config = dict(
    n_layer=14,
    d_model=96,
    n_head=6,
    n_kv_head=1,
    head_dim=32,
    d_mlp=320,
    vocab_size=2048,
    activation='tanh_gelu',
    norm='layernorm',
    norm_place='pre',
    norm_eps=1e-06,
    positions='learned',
    qk_norm=True,
    attn_scale=0.177,
    bias='all',
    tie_embeddings=True,
    parallel_block=False,
    init='normal',
    init_std_qkv=0.0256,
    init_std_o=0.00484,
    init_std_up=0.0256,
    init_std_down=0.00484,
    optimizer='adamw',
    lr=0.00577,
    beta1=0.9,
    beta2=0.98,
    weight_decay=0.045,
    lr_head=0.00915,
    grad_clip=0.5,
    warmup_steps=233,
    schedule='wsd',
    decay_fraction=0.685,
    decay_shape='linear',
    final_lr_fraction=0.02,
    batch_tokens=32768,
    seq_len=1024,
    doc_mask=True,
    train_tokens=148200000,
    steps=4523,
    dataset='wikipedia_en',
)
Each number is 128 + 32 x the weight over its row's rms, rounded and kept within 0 to 255. Layers, rows and columns count from 0. Numbers have three digits each. The size before them is the row's rms in percent of the matrix's.

# layer 7 MLP up, 320x96, rms 0.185, rows 0-281, columns 48-95
109:132179077125147142152096115134144174198200109142165141072101083150095086091121131148144092143123127122151150159139097208083160051081143151135095
090:167171180103086103071096060179094149115151197140153171143152128144115139114110137101131092137158092173094133177123098141101157138173136065106185
084:140109132112152084134114106063081124116151149086081117101105179122157118109127148164108102133122151118137104045142124108075155122146130099087198
095:134169069089146106110105068089111124123141136100078151145153121139076111117098139179156130105119097146202105123122153140146125115107106127125134
112:163230059105171108165064126120085195187137174097099165076135121149122166087110173121139126147196141113147083105133154120122120134124125150117103
100:085111089101127093163126117080121127116105121074071148088155107165081145121128109064152151112122133121157141106143104161130138077204087127130110
100:133136047131132107183130135186142127158136116076104113181117153132141071043078130130084136146159150113093155147141122119141110147109139123126089
094:128103117092135116202104115116107172119145152109119090097176117104132088142121145100094125213110163116083118100140126148048127134136082151140116
089:153124160110117138078096085170096154149128161139174183153098142115130087156149150144170051145130139133080115109174167112149142125127131084119170
112:106091099115072086144083075148117169173162118175160113099133110151149179169103127126164063133117116114097137083126138201086122112149111111092154
113:094211120108090099163102126175120152119092174136096146148127109092126131146098160096143139175081063128101134090159100174072110100140119148128185
102:129174144090107087176113080116106118216202102138085161110143097157095080145120120115125083179159134114061108152148128146116170152120119119076104
102:102109085093146127160097134186109139177117167126141172142049191090114123154128166165180041126135141168110110138104160107123158120140142102107185
100:142155115100122159108159084098101145114100131161085147067108105116123099030111115171188129157100079078131136164118161129132117126123098144158101
116:083158108119084147187101118157123163120130085105100156130078148130139085148106203088133050105176091142054140084128126174111108084128143183120140
111:156127141112136093100097108153113118145107198132096112124162138116121059110123166178096042153091148138087101121138185094121096113171103122110187
098:190139057153160096124142103196122131131176085105115077125118115166113096055079114141187127161160165169170147112166104156170155135089175169103070
105:138097163102137130200103094175106147097139140119128148132144145161114144095088151150130104131170170223099094086158156156170098057145146099098102
094:124134134116137150140115106103141162195167118094156137188105057112082149077108120181150146155140109127143105127167193166161132111089142208104066
111:122145174126122069116113141161136141172131130135109192111137115053100081133170133144166052126149095077095154118138097118073153100147159116131164
098:141084106123099131134135084193121168152158145138133126143133143126110115128101084148151094075164084094135073133204175141149120154091097200116125
106:113131141126105150090116137188116157055131198121121174108102090094078151102195143141134083109069114180159107115107148129114091112110150112115195
121:161173113127089130122049144163146135074156162101093109199127139128104122131138138155139103164134122156111118135162137121109190117131175097133155
097:112158120139133075223083062153119117182118155128104154107159091155111108096130144120129140160159119063131109098175137155129089157112131131113087
091:161130112119151124111115130172147120089163136052111160076126113146088079072145151187162073131130128197158129126114116133131166098114142101139129
114:068148145119043108098105116180078164118125194160099129125092157156117174144101166129176083138094085150082131137136114159149121073139126156073161
096:155096134110127097118152112130114131045134119107090152148089113065122127076137112151173196130112116134156118107168089113115111126091110185116120
083:162091102156128145103072125216141139136193149099130106155112143120086104111121126137121102167132161169135135062142127142153157114082195157106137
099:115164136111081021094130068141131141141159176110142178194063176180090194152119153148132072123111151145109102156116157136166141096119139122104179
101:118128123123107142116115121188087177161193097155130136094087060109110140149084136159209162140070090128119117143159123179165193155133141163091131
100:123094048098092143110101152150107127104135161097115145095117110140086066118162203166159106175119098127120120184169187181132110110162102074148183
109:144124126105110110121117100138074153107122113133074143135093103164128110092146162172132104146077112152133126132140141125088120171210144169118164
115:186157115104104090092087083183128164211113136116129166111130141104112134030112113162197128144144133105152111110144139115112166106114144138113173
100:158093134102099124104118080141129119142186139164099138111109069094111083072147105143205073155075111131090133152154151104153167141123158103121099
085:111145157125098106157095125069156115088089155144102143073157108077132134161125105118153083086119086105113127164097099103094120135177109136135141
085:151130157142121103075138110157186182143148107144136102134097115047128162134110128139167108158102101123160135119152116122090128103119171148103213
108:155115121126111126096099141159098140114143189086064148149057151092058039126117168153122102210154124123076130128160172163124164102153137096119128
104:161108112127097150130119117132070162184155157132113149156091113128100107150153134164182088146129055208122113159172163185103126119131123119102139
114:139114066107112112191111125144112146185122119134104130208109113145114074173129141152135068152068158166152128145150124148137127098149118105126099
111:184104137122167147135157129156105150139157108083082135192132085132068153124139128145154106184152186113153103131131149224091139099114149090087111
096:102123049108111054135134142131070112166148171141089191119124141141078114107099163167094148167097103170097072145155104210154113136122078091118168
119:096150094088124098190136129134095149100130139065114133129135164089114088118075180130106057133181114129100102136203108156096091140157101126125145
113:169128116115173080091145108131110131197147100107104151098107151118109082043090165145192132168121074139093091121143089148175191118179144063092117
093:138146113111153077123106033123110110109104208131100171163084186084110152146077138188197148150170117158120110141140138197158168131108138127102147
097:103074069107147113164131110171105117156119104081080173156107136077081141076128115142198181117112133150124121127136082122068090142159121090163171
095:170113040126123101193113133189133118181169084100101056165141121140109126111137123157156123199058146126138123107135119095110158157174153112145132
094:153151080109100073109116045149164133124134124065096090150129139159100119136096151126098121189111129128116142105144205138137140078168136141100109
102:141153178137081101140122130123161133135110116161114159078114083088117079134145169135143065151134092118115132129134196061164162082120146205129083
111:100122130097109126109041114076086166184209123123139149165137083122091178166128123133129127149089181122127117193129175147139175136084102148131109
096:177143080130107113173143077155145136221140097120056157147100134144067166111112110141159095159157142133130110151153097132144167145119146110085097
099:151154144141104133151108111205106149096110149101076121156049133079062104164132165174117123107104138117128099134160175119121146112074142090096129
107:126167103130082136169079093163144113096138125130118127165107123105124137154125185171166132100155114115096140140167136169115098076130140175121111
104:092161179125129142135077097110099156066125166090092179103138137128131107165068191136102140134158088116112095139152130162074113136125093098137143
104:127166097105140139127102118145043136131188150116119100149110154132077104153083152168163122159120181122127134126136118200107136085099111156094153
104:125098145131159136139118127179115176161125150142105129105167075087124143073125166142108107158096114159185081133138098147091148176166140115124138
094:095175143087145071129111121102090148124136151106121182126096151100087160138126121159084152111122138097109135150206122194143151156142133179152092
116:113076115107136120163095145140084149147152094137034130122143086112089100194134179076123075142143125147137115142135103172042145147193125129107138
090:092181118108124049126116146160097167112107216135160139107146138044125144176127139142145056124116103129111152055152119160125145094164146159134184
095:153092074129109086137110132121179149125169153117139174130095123164068187075137138123120109158120091110111051124151171223157131154107119090117157
100:123104122057163148182150108144117120128096164111084144105126160102126114045090155129113135095122145188143128085139089121112122111129099103130161
094:070106153104142107165112104122139162103098142120088129112128124056153165168133141097114102083067123137094139110145079127139148157142109092131148
104:121164162125092047119078096133118125084134147133101145128113142066135094189162151136109109095070111134101137084244115132096082092128112119134156
109:166176156120073056088114082146109121142159146139043151090122081142126152159132116152156072137132175160090141109138187135134116113106123107100153
082:133150092119135131133124111194090134157121150034126143119081127137091119130094173128163123200127164135143119095159095167116131111152113109116111
099:105169101123114145170136079161134119064083232116063154093086142171105146106093182190111093116175116160103072098173120127147117165133107091110134
092:111080170140132102105127139087113147144143125096096153145170086137076156170159123141137143182182127096108114143137118150065125139192122135115185
102:158170094144148141176068112173110113093148163075140136122148111166084095117080142149105117168177173140071119124138170183127090142162131090118132
097:094135113129089076154109084171072114150151139138156157153124150063129093153075120154161133137108066099129145116125132137150139136158147134096210
106:111179157114067125184111093204156120153121152089114112120115054146050100109119107152162072160165143134121130110150164109167165110114159127130057
095:148177108119103116173085093188124115149103182108159154127093143120107087039085167173118107162116166201118108114141158127163185113092151141114102
098:136049155118154064093121109124077122160161128141094124077171099116153090125085152147113120182038141122090116128123118119072124170175108071114161
085:176182114148153108150095121141137182113127138077124138166036130080118107135139085146099153121126101089104104138152140098121216173205134117116185
094:078134103115114137128110152161100129158176139195121169077111112175106099121145155129126136139097093132085165157117076154112133140110120126155097
113:102134140121115072108111109156118162158147137133122128103145087053110128166094091104133092105190097161111068068156102165151188169169122118114155
097:124156069123148105097111090123128119198121127087119101095077117173085124088134178152141095202130165135155147167170181110170134118140129186139130
091:142077122105095133102096064160077157144199102156081154128137074175116067097133192163185072150130080159061118165170081172150167164115131114116092
105:162153136127133122080147100125087147071149102110129179095101137153088127077129131134116119144161109108165118134181014133137163093127155132116131
101:152189145124087116121120115177124160117150067087113135150127125114038109112129180152129143158152106105109106095242154156134128113110147110089105
093:181124130121149117116062126154110147199185102099149136156143113123069087106118155185166141123119159148142092150140157137141119103095139177099130
086:157149157151183091089109106135154125141161108094119158174133127039098050078100115092122162194159129066138112133181111107069102134130167119114141
085:139084158087083103162148117158119130151109144098053141145123153100096181158086148140140113124111094160094091115120109109098116187115095157134174
116:153177106113131135145077132144103169136123151077157129148089094114077111139124204127190125151156126164086140121153183175099121113104150221102113
100:082144153117131139163102088138155133094107145044080171114122114078047116161093106123114112125128124166114095150134115130137203194138115172101123
104:176191090102123099135068109121119164135146114090097087188120125136096208159085156182117112108131135170142084094165138140133114164108109097096138
093:122174172134128090109125093099097131103141190151058186134054132128118118153142108186138109095138100110057122153095123153111159154108129159092114
104:144140197108088116086119132141093149143133148086147158164119098116097115128139125088146042191118112153080166195120166164119167168115129168063089
080:158130153129133124137109083190176174203120127099112148095115088115091181071105146140106093181123088179137142131153170137087110121090141100023180
118:107168146102041095082045120111130151106121156130085134162125136080112135159106185117116123160149087111074141139127138203102127123186102135121142
099:045149139101105121131133145150123142188104200045111155126110133081120113169108150106115110154127070133090084136128138154075115187098109118112145
113:130152065119124139160113144148141131181126133092110099103126060142080113078104158154078124179082124141093119175157140135105086148091121131147107
101:124187122142148116137145096150137140130183169108142123125165082120105114089081156105189146150097190136099089084145117169114144117124104157142108
095:100085077103113114134122140129146166128174105082151110197098127089099082097137131151139124170129080097132123071204114127156204095141154130153173
100:119131125087132072089067112137125140170131115063179165155126110091085184115165152152177108164132136144151129117130169184120132155125137164120081
102:079097181126102098119100132137083127097140112090120137138139137149069093155142170127120185163135172095121119135195094159085137091139127130132144
104:145125112150132072139142106087149122058114107088088205049127096085093122128120142144144118124155122110110120116139171121138136127125108071127149
101:088124143083140178133062122086063145125152124151160139144140067091075109134115160147155114171119133176153143156153097140098171106149133140117144
112:178162110107097090200098130135122119152144143072093115140107115144135080172140213153147057201112111165099109109152143136093141129167153112110146
096:168121145134159168108130109207110179135125110057048120154114142108097098142089150168135159149086113159170092134116101137105143145123156122106168
097:074127191125100108098141088208113176117140151113108142094123111065135175137125100132111127103081122114093131172104104170103119205200092121112138
098:075108071124120087151123109138065077183114153154112116158092118081104119124130136205117140111125098185162086120229113108110140105149124125116180
096:126125123139168132114096139094085133113132155104044129121105090165094139166158193114123085132178177086165126128132100129087130097117153169122176
093:100118082065137161163133136172115197189127174099172116078121099127131124103109104112113075153092160088162123114130129099084143131123075112120132
109:167134086102092144087122127153111124127215142148122111071077148130120122073141154152206081199067068144074116063121137148148157093102139092094141
079:154107103085088106165083081111055154149173122150153127156124111163150075156141140142131112132096115148078152128157074102132135140166121147150122
107:126106142104110112077095106103133173144149120089123121118172127140152159153107136115124082148159136190106110069129143202090157150197108172114171
089:115157145093127130177132117119078131156142160104133186108104134078143157121129137196172162111079137153110138128137069124122098071098111112121169
105:102165096086129160187141087148102161141153110045149148172086109158120183082113113150143103156135169180094071102158183108186174149105118127089059
113:127129101094138141164117111078140123062113102118117136184133093131052128112138179106138120193161102128140109163188206163132158141135153142122086
114:098163132088128120136063112106077154163122218100102172097095127107076112144149187147111105133105094100119108142139197156146175116107130122129144
094:125117125121091054122054111073160127167157137112156162101161110099095144098100143131123111188100113133086128120157180132164127067079096103144146
112:102131165149120132144087114129123120111107167071168187086132110104087069101152140099152069115200093101115142148116116161151197084176164083125185
110:127141091093155136116121116192094115142117155089073140108126184134144073108155131180165072111152140172114118076140160121163098108153096106133160
116:062182159126086155087088086143103147148124101121149117129118080138074148129118185122135083102112133138120137092219137104094137131102142158098131
098:112119135109095152143137151200090148114119166094116109159124107139126112113115160158123113175102123153100065141115083135077098139155116147108139
078:120110127138178120134109137126155120130137177034143073109119111112094156129098137115125169128163185174137106080112157130110126140099129117148187
106:183102172121122099177104115128146148163232113142102094112169072088144124094097097176123118173169113148142116140174096120080143092142144200121090
100:162167173127105121155082127102099136161108219108131165133113088095103155092137140162165049133109095124079124138141169049140118103101131075109091
103:089147175109115087111018103136106162122137170091116172160129120092110131140149154094125113121158106145108126103110158154045155132174151138121142
101:165104195141067076102055134185125184112209125143161136097144083079141175141144090114165082166116103133120128106121058158088121116110136136106123
120:078106156101158060119121067119089200129135103118082136077119132111122128145068137147156136147159090137113086122164075189167174208209100118129176
106:131128129092133116100091132125094139123127163078107180133133137159066132137155118098093154197133137128151110155129074147033135146180116155114180
113:130161168106171125110061089134105110107090165161090199134101140087086152058137116150153139144135124124138127109107159073130082181118116129140111
111:169162114127097128125095126136121172202194118129146122127087088121103088150128182166154125212083097079102121130189152162076135080085147171090113
111:085126174123099098146066127120087133112152176126090147153118119110105151151148185159160137146201101177109074095165085174102137119141151132123168
102:153126183113122117084083115150137165109123148141132166156090141064078172167152101123174062115132160152128132115180156135123171167098150136104138
116:072147080072138105159101122130091134138090176074134174081115153147088114138103221125126105102149102177102081075158079138124104138119113105157197
087:078087172102101109144097165126088127103122194136095166085128129123101122155183134143131146151117107186053115128157184145107147097130078099123188
096:161099125125092069078104116160174127159102110111155142125067113162113131134136130140143051112140159117104081123225225148146140148147103120130139
078:145168039107131121110096132118130178124157117116115132158121111102111177061145119101149112112134117149167120139200164107133119104076129119100113
106:134117133097152130140069124091134128077095171076123121197080145091057176129124119166120124118115133128151091157171191157107144142163130151117149
091:087135078125141113150101114126115143127123141138118103064139139100086132070152087140119089100096120152193142098178111200123119108127122107121114
115:105166177094090086165111106121093139097129148143131139118115118120087169134057163110123065149158120088087084097159120155144119172165119084131164
105:137115154100060048121122063122133104153153153115082157144145135132087145188132101149162084109118139161092153119129151170135118146181113172166156
099:162088062144142127179098102147125095067167157073082149106123150160101114078114099167077146163126179159112119123142126146097137121107090102116123
096:069106168105120131134082136170106202043105172134127074111113171099088120158136159163099089157103147222146126110150100176092158099104128153137123
094:119102056088133116186115117183090136111137074083122129153133125113094137106157108169178108125096115125102125123144105120132156128177151160133142
096:181141130143135098125104080138132115234157111139165165128174111182126140063088143120142132108186160114117091101133120127132160080198129080108125
102:163172138051136127120101149136072143142143144107107136165123081140110037090115137113138150144121075130081144108147151130128145129137167133123112
072:056157135161123155134092089056101137082121142096114089108130164116115161194137119132108114094187122113208132111143124065108135125162128127209206
105:115159097103131088070115099162106187105131108143139116132094155158089163152092163096173146204093097151111142090193089234095136090126156165108133
102:086166090124136084164028132079133136128189148082148156126137118123103163123116152072110097128162119073075117115105154125155182116106123139114129
112:174172156147145103163108076135114148158146112122074153085135130103127195147091096169127117180099109076171089113180185182093150138154123161118118
106:142170167128072113112145105133130141198172095152133120123105091106075093101144110157128068143089118081070151144157133131169199080105160159120117
115:172107102130092131102093108213127152205202129063165091145099101140089148090116109154125098153036167168184094159161116155142140145118128180093142
107:128170145089090088142084116066120130140136165154104116102106127076115119209107161137117026144097131156122109115150075118161141089147099106147172
108:086148092111110118162057108136114188108133196118126175060136127158128175128083162117166064146091086161153071146125106164134130168128102136122167
097:178122167149133093112111064170133199140163156125122102149107132138107114113154130095194069111148142121078115069171091214134122086122141097050105
099:189102093128155082125140125154125147192144123120103124078096137118154120121088141156172079198086143164136086094192143147098110164126130102096165
091:139114077107130130156138128150110123180153129131044153105099084159108122166131137157153142147104094160102129150165076142023112091157122113118206
100:079154080102135158153121101104157135154135094096161139160131096150079135148086152090156086176161097125120097153132129125099174149134136165159067
093:119110150103156098144152152156100121111163134146110096147047139123138150095112163184190116138035152194140118098183143147169108119099139090104129
087:126108118155145157112087125175108124114158098081076127156171060123103099082156165134154111096181094142154119084138111162102121166174156082113107
102:114124144075146111169069104087101172180142153059155146148147084165121107160123174094112111094177146194085099134137167121070147165135106167118130
080:180122107136075131114121077188118142178103113151111153139160081099112131092164122167133047177109166105118115111131173080123103126125096169110149
109:125148104128109094126105114125111106173131161127091170159115128110108067095130115158104024180112126065088121149117166103069152121200149138122155
104:127178133087093078135100129084154125187128107143120156123122157073126144076034171133118111171133113081126087108165160117153149101128103122134136
093:131166096121116105144088127170068126128104172133137174116092170105114111082165165137113109142184205138107158158126146154108120106051123107118136
107:208095088142118092088095155149129157116157143124102125137109087106100151122161175153201095198147113146108126087119161185085157095101177116130125
109:126129167104057123150088129132120128087190129093144131126097136106113122094129161140252099162109107140113126116156099128145187099165148136113113
085:136132140121151104162113105111094108084105129145045145102132143121056113142120170120098130170176136217106102103205154138126177097104143097112123
110:063145086101151084108093105108123150081119125099087177127098143092051118117114143092107115175151120164161112146203141140134191115132106178131151
091:112118186147102114161133102097150123075149155102145158114092077152107173111111098132162145140177136116159116126087147157090134081090137173133087
109:108121126094146071113109146129151132118129158066061159113115137148047166084131166141094161172145147190144109123108104139114116149130127114119246
101:095148151113106114103092125148138178146115140089165151198097106130085136140128197124148080145106150122128078164145135173113107187099134149115133
100:175186071126104181163078099122144125164127107066148141149096141173070095068075169135112113229129141131149109119158118185161124078099143150132102
088:126140123107129100093059087124064085134164160133124159105097083142121058112109146213116171179100133126038119139113112131121151159159115098170107
099:178142052101145100193136100149138118089149104125073126184107102170085101070100165154116147133103137100109093137152106100130125102150158085111152
109:126142153131093056103096079146166095089110122137098152135168121174139126109064131117109070142112096133113150115172178109121125120184113126127101
108:087111102108164154141107140089069142164125138132111205158118108098103070164124228105141107170142092167097127103117134143071147115117154131140153
067:141172112122148112094096115088071123122109130185124153109101106160117121053126135110174121099126100099180121135127076106128137113179130118124098
096:098181183114151118078112115120117171099133141109126144105095119091059135120161175124126100161111114111114093100205151173175144151092139140102087
103:113162084081145102122082151136127135129168161118118125100081092126101111101119144132137088167060128151105138107161120186169162125088123164115102
090:112148131124137111092078116105126127131083120127145213109069150130049138112145162161134135156126111148129106150157150121183229175114142094155110
108:142104152104096124084104115156158201113152121089126144147112078138106193104115098109161146101082067111150048091119142175141151194172111144098129
096:129143128101090055085135161159111129080132138079129170156089104148117121120169176089128138123137093131068113102157068177060099136147115155108090
093:112115153129105125184123141176084112166187112115131126121116111138150057163144122109171091140087172102078137162152115164070144112157146127113107
101:119093135158084108143111139144131094094131119162141180110076145146076150084190154132123077149116091111079110146159170166176142097091143112131146
106:077127141077105159148124096144105172110119118151122151119124077162084111086141174133194121146073088152085091131203152156115112152145098139124149
095:118134073112076137110118124124117141134146102095134088168140090177089111112116173176130139215151119150107139135151148150144126098180127186149112
093:160140173101106126145105121153083119133166174118117157132117065134093110108116124187144131176060100161044102110111154107170126125109117099102093
098:009131083058106121111145157172085125112110188087102143118149138154121106117139187131161064108121105139056098113163148143135115111175068112146094
086:102111114059139146146140073199070108100105144156084166137112181111123163144154158167161104124070124123094122130152145104140107127109098133140081
081:211159137136168082118110096160103145136193178125160128120097138081136107108084126134136131169169146119145137158176128148121141093097160097071110
095:090066127114124077111147099173121154128128112139075100124127125134114094131111111132174148138119115190131099077168072187055092144166086125113163
106:155090152128096054155099102161162122141099105148086092139144071094140120093102132137122084216129099186155089098151113119103138101196140091118163
098:141065068075141111145105120131120153134194104113131141132088128111125155161094126181130160151047136123058125134157160174116152156109102167133089
091:174172111092106172151099129174112127177135121122096145149116126161145087102127193139192133153098126126073157135126088083098147102130157133107161
092:139064112098147131158122112138114136133097124094089163163135185082086139094170103123190174121137156119174132107199155089153125109101098176145103
098:128203089082131091201109129122139161166103109121109141110040146126146125111108159108172117170114084107089119059136127105123126087112104174141126
106:069161092113101072155107131156129158135182095128099160138114125124127160137113147124128077134069115120124135096123133197134160112163132131132110
099:105115078083140120152095143117114164165145154054128140110158129176128156072148115081095089153152144202141123093134159146161150139136135133087166
101:053111150099105052114154126089095127138176122135138123126111124062142083156115085152137116091124156182150139120156150183069151124136085195095134
095:121130203113088164100142142200158174142119179101119124120081099102101128083152175142152101156160089151117121125109160132088113126113151130065129
100:118153071131081086117148135164162129106137165079074179108063142163106116146153129145170073124136114119084122132118189191118100134180096087150170
093:097164133117107114106119128114115108134101160109068144164065151127093111171175129094178132146106125220079094155125131151107112101128141142144168
101:132170079149062032091124078072169105190136106168111162087150104139080092176079121112185101193132106134126118168154121173145127099113126164127116
075:096121182147199114119120100104093156131143151126048105086126129116073117124105133105136179111144099191156163088147078122068127113117174118104168
096:166152171094123100097095094126097108141117064151169126142086108120135143107100146191184143160128164160111152147171150134149160081160132124113095
083:136158150129150125141142131090105155148102164088123218171075191068125099086139125138096116111144100099120123143098094124102148075127148129105121
093:126136150116145113139100127137144160136114117128145139092112087063117154107121114137156137118091119115143094071187164132068106174146108151085180
099:102079136131095120169115137155100180164162131119098109174189078151089089131136101131071091124089120136130056147203098162084130166174104164123137
093:101153127135098063119129126116133123130121105087055112126167125156105074152111113087148115152153124136111116120152089139125155141176110170110106
098:125113138128123127098100128178132154167224176117155117083122158111161125118130123153146031103112172137147175119070115175101172104104122152092132
113:132158126137055111045118102187071144132133129150131177175101112139117159174133125108184092153144131192101129094188144155081124076082153126106167
083:132115138135175100150145112183122125155142123090125152063053165090119119048108116122136143135095099160180121097145129151096122141108142126045097
100:153165082123125104157081145125109111066115135104121140086148104098071154165154195100150092194117131141156140101150154152030084066141143076167100
097:140130186139115044082085114125109126119120100110121181121135114087118150156119141102111160217124131170099134134175147151124165143110123126109105
114:123086155130142097175126108143146129091121169142089212129142129194095111068117121102086133130152156148103087067183137186067098143173098136114180
108:129107173135131104181127029134161146166127132182144151085068113117125179138089151156155111130069060108109133145111086112141140162109131093086166
105:137130086114162146209107105131114140071195061142123145121086062135090091106114114159214195121085138113136149083132119180121175125126149197124098
098:173073123090146131104091114111096143180146102097103168132089149140106133068129153182155086148076127164153100151113135119157174192142146062130148
088:153132040151132065104134109141139129167131069115112131097102122081116107080166116142139109163107163100155156161162149140121127098101097149104123
100:151142159118127126116103109126137153073156133043131134108060117106134133125116116162176113101154133104170139121103147165138158192144113182097091
103:137142176109073109108118110090098144171156125128089139164114157142136137189136192164151060126085123140077130122122155117111118066186125163101167
110:137101113105118174110121090162128136130165111152148139098044154155125077150098121174161050080106162187102148127148176089133163136115112143118125
093:105128147143129101130122104088099141151181109141122109101033119155080121162150133155150115109126153120059117163177071169115177127111135091130160
108:158112133121162144160118104156089152120135132117119166132132102147069143130139127168140072096147164143187092146193119222098129120116157091079077
085:166141115152108121093111122149177122164133097074139131143140143138131100142102115190154145171107165110194115140127092157111161181107114124117105
114:158188121132100117080106119178147157206210116131114155159048088131091118105115140189148122151135123132106108170132113121117160110078160157086170
085:072116165117059136132136102126104142135129132147142134119107111153110188161094169156128070134172111166139147130142164100089099149103094196168188
092:120133124102104144155110094146075129193141076127157107151117092159132120077114139215157090126126188218119130150177106158122171067168134186099128
097:085113130105109069122073101135129137059139125132155137142125134121084133117096116165136105185132150172144101098206183132131167131104115200132144
085:129123148141135106126126132139149143117131122130089127093072079075105157109129097177206150082166121081111147159093110148150149174135109141102128
088:141107095116167168063093138123109144116151107073124108114138115159083154100143236090119098144110112162155128140168091146082121148073152089096133
100:119125128103145096037052114088085155147155135073067153122095109153093097080122140163143174126099093143074140096156173129126132119161141084105129
092:070105160129141133073122113097117145077142145105097174107119099136066105121126157112151091115140136131146147121122117097118148139128134142112162
112:117179098107135143134133039116100166113120146122131180067129084162111189137092088141160107087129058123161110142131087202124117124146093125119126
096:128187132082162079101071140121118175170127144068093104178129148068128167141095161144163130156110120146128084081161148158116138132118130128128180
077:097143093102109168103114151202128122146087142031096164116150109136079096076158186130122137201106166132094092132138161177087090156113140112104141
097:111070136131127145159138104117057104165150123100126166188114097124121055162131123137137126116145069137106130139128101150073126111186132183124154
117:101129177129092032122090085153128156131154179161130126071132140136145112140094102131111077116111155107120116077157152166115121129085117143083176
087:148185089142119136139120101097148119063124141066127168096129105170096121130131183155116119174149098131108095093139216125166099092120119125119109
091:111110144092073114150120080154087142140177133149129180163071112111097065068139086137174137145076063140054122168152156101135137130149110143139175
120:154135078100087120145074103153118159131138117156054146150133118131103101135135151131101039167117113128129102118157140118092151167226116146113176
106:131189130129123102110093115096138104113110129108104165123119109143115146163143135062148084206162108141122172094192191123067168138198138161125154
102:178109155137055050081111106147134122128120138113119221100153125116112170181093105125160098124155119153104123160113109175126148105164100140170133
080:155123139134166148155152132153142125171178072116076088139108143158066072081100124114132149175147159133155147163155139157097125084095163161096109
086:126172138111139128114141169153114138099182179101105172166092127084127153105149161161125110104117118132090123129128102073122142077061144045126174
102:124180134123135170131123117100117147109107103133094138072081078125120105144121199100180080180087103115085137152155108133130149073125159137101117
119:076172141120154102134062110084133147126099134105111194100106142113120096118104164085146064163181150118112117121137180111085222129171148178131149
091:125249135094099113103137130151092158132142171131131116110148133112107110085135128152128143186144112126098158102158094180077154070119150101138077
081:134148136122124140170113117177098122111129143160124240119050129079113112062152125155191126122129125196100136111138152126099139125134136130129113
098:140107156106180110141139095171144155098176098095058103093118148097137109111099106185157140140102192202132131155205098169132126156150110153087120
090:114125105133173089147130108121110130047107110085105167064183117099113088105099172109137166138149124113118111153140116126127111126100117150147129
089:171089062132117158135105120140158146128132149113094137103070113086118154064141089162203153169147118141139145121103112120114150101098158159088132
094:174160134076090163136122134136108172091138149131110105136102156102118102111154191200177097151144081110084158109200145133115135045096140152132091
115:156158129085128149149088131157128139073127111127094135143097141128083157043131176190173102133120171145183138155112071112156179082118150090137101
102:173196130101083107129093097092080111089166171108077172112087115082116163112110122171185170195150125123102111070115130078133153069115122182130127
099:183148164110148112139104090162136136053134142019106146144112153081133087075086141174114139170153110108124128130092110135124139138192150153118119
105:138126096108159170167108097164093160120153142096118155154116155138125130076100108179157120089201111148115088093119110156113174173120107178102133
112:143167082121123135147109121141128143136163152120093151147102092130078108092120189134133085144101122173109058076183135120119131155124119072115123
097:127197173113106085114082121165130150051135163123118125126105143113080113132063132187140144155079119185109140157151079149111202081156148149134160
095:124179085141149159125125096160161141172135127112154165106131085164111091078130135161192077143175167133103109136125111205144161114110141119115092
092:093136109138148096104092128109112156058124104097153165055124104115148216142121104140158148120171132089148100092123156094110181142118115123148108
110:148119067101143128141132094148161160137152142156086154040116140176107149073109136123212101151091123157089102086110117173175177093097115081112127
080:146154145094086118152113096114101166151159114171059143160129061170139113108143145152175112110071080123081131166133141171122123144116143116086114
094:091122137116118119053125169141112120104116170134097174098155137117103115103164130098143144127094081112159147125144102107035125072120102099120194
101:173142047155144134092088107141117145145188157093121090083096157158145123091116120168140073146083125098135111106099130164178131137106113090128115
100:144072161145115045087122098154150126136139110138087162101157112139127097120111104089136129168148128111193069135139058180098121127150115081142178
104:148095063125139102112135117132116127079114109175038139084127115098101126070166106134158133162107132128137108118156154084078092096127096142130151
102:109120090131128086151087125131091125113133176116120126135092149056071100157128141169081128188161135130095119172146135171085159113134138125159168
102:179121138102115106177094037128108123177191114107048125104092107140133185140096144177165145175128074174074114117134149110116142093126135145123125
110:088234199145068071133136128128122108122115156080120120156123083088064094174145121140134126146180093118070120125131134128072112123188152125126169
086:166135091138142106144101098154100128116129100088086107192123111145032102081160192186090155115187128097116084133173189091103122098128143155134103
109:090151051121118130148156089088059120131134151144076149125070161165099106139080138120127100123087096143091093110149104144094135068111158140130156
096:080125138110119108182087107128142125128147137054131205115126142086119154138103111092135141106162057140077106120104149123112170190103105133133111
085:145106151160132137135132148156110121147108173104118147140145124103122070124148116141190087163194108094150146117094158135109144190140172156092098
067:059145111189109143132119123125203107061130102105126090087121151114125171164051134124093126123172109078205113126149109104108146098157108124167152
102:090160107138132152175083118164080166160070129081088114119118083153101153096128144090113126168165111162158067084159159158136160153148132151099050
093:115149137106143182169120132125116186196141101122175131169074068130104093060141221167134088139069100116094105096141132086105172122088132086118175
099:067160090141093132192102097191133110171102127164105148110105060100144104056139089106151093156128089111118132092129129143135143112159151114134123
090:152099098148135104193143095151158080181137120110092126078114095141115109094093097177134124146109152169146128155158087164155184120110122143094059
102:124171119128074095065081064111129107090128142158127150091125140126052151123160109166137132129103115117127068119209166154135108128151100153137141
099:092128134128110143148132148158159165097123135170101163142119087093065073149111165101130093133096056128130112122160063138050112121128146156164153
111:114176124100147123152106121115125140062143123109129140102090161088108087153125198194155037150094107115118145165142090123132126090117138121126145
098:109120144135089108109136141122094107084116193139071143092134132100083117147140185167095109084155079176116087127197106179101137080164110140122194
107:127203120112137062155078054073147132100128114142091150120143169091126141154072151096129111178128063079090105065183131132076166093159123126118185
092:133151108169072115135136115155089128049118159084111098146136143105138106181161108169126054117163143154155129123134168120135096137177123173171135
087:199075107139145112089154144167130128160173144121104109141141141123145055102131150192095094165121183144105104120108124146129175122135113060111103
102:093090131133091095133094081178111113114099114145083212123146109101092153154129093104149161167114119105116097053156178111097102147083115117120158
103:091107066124125092109108061115134148157179134127133146098115090180144118147122129134215074133171135148141123120118141151202132110124099167104154
096:133170124105146093131154104121118164109162112102100137168109158131114114121164166112122113153154114119162121112160087117094139072116163174093138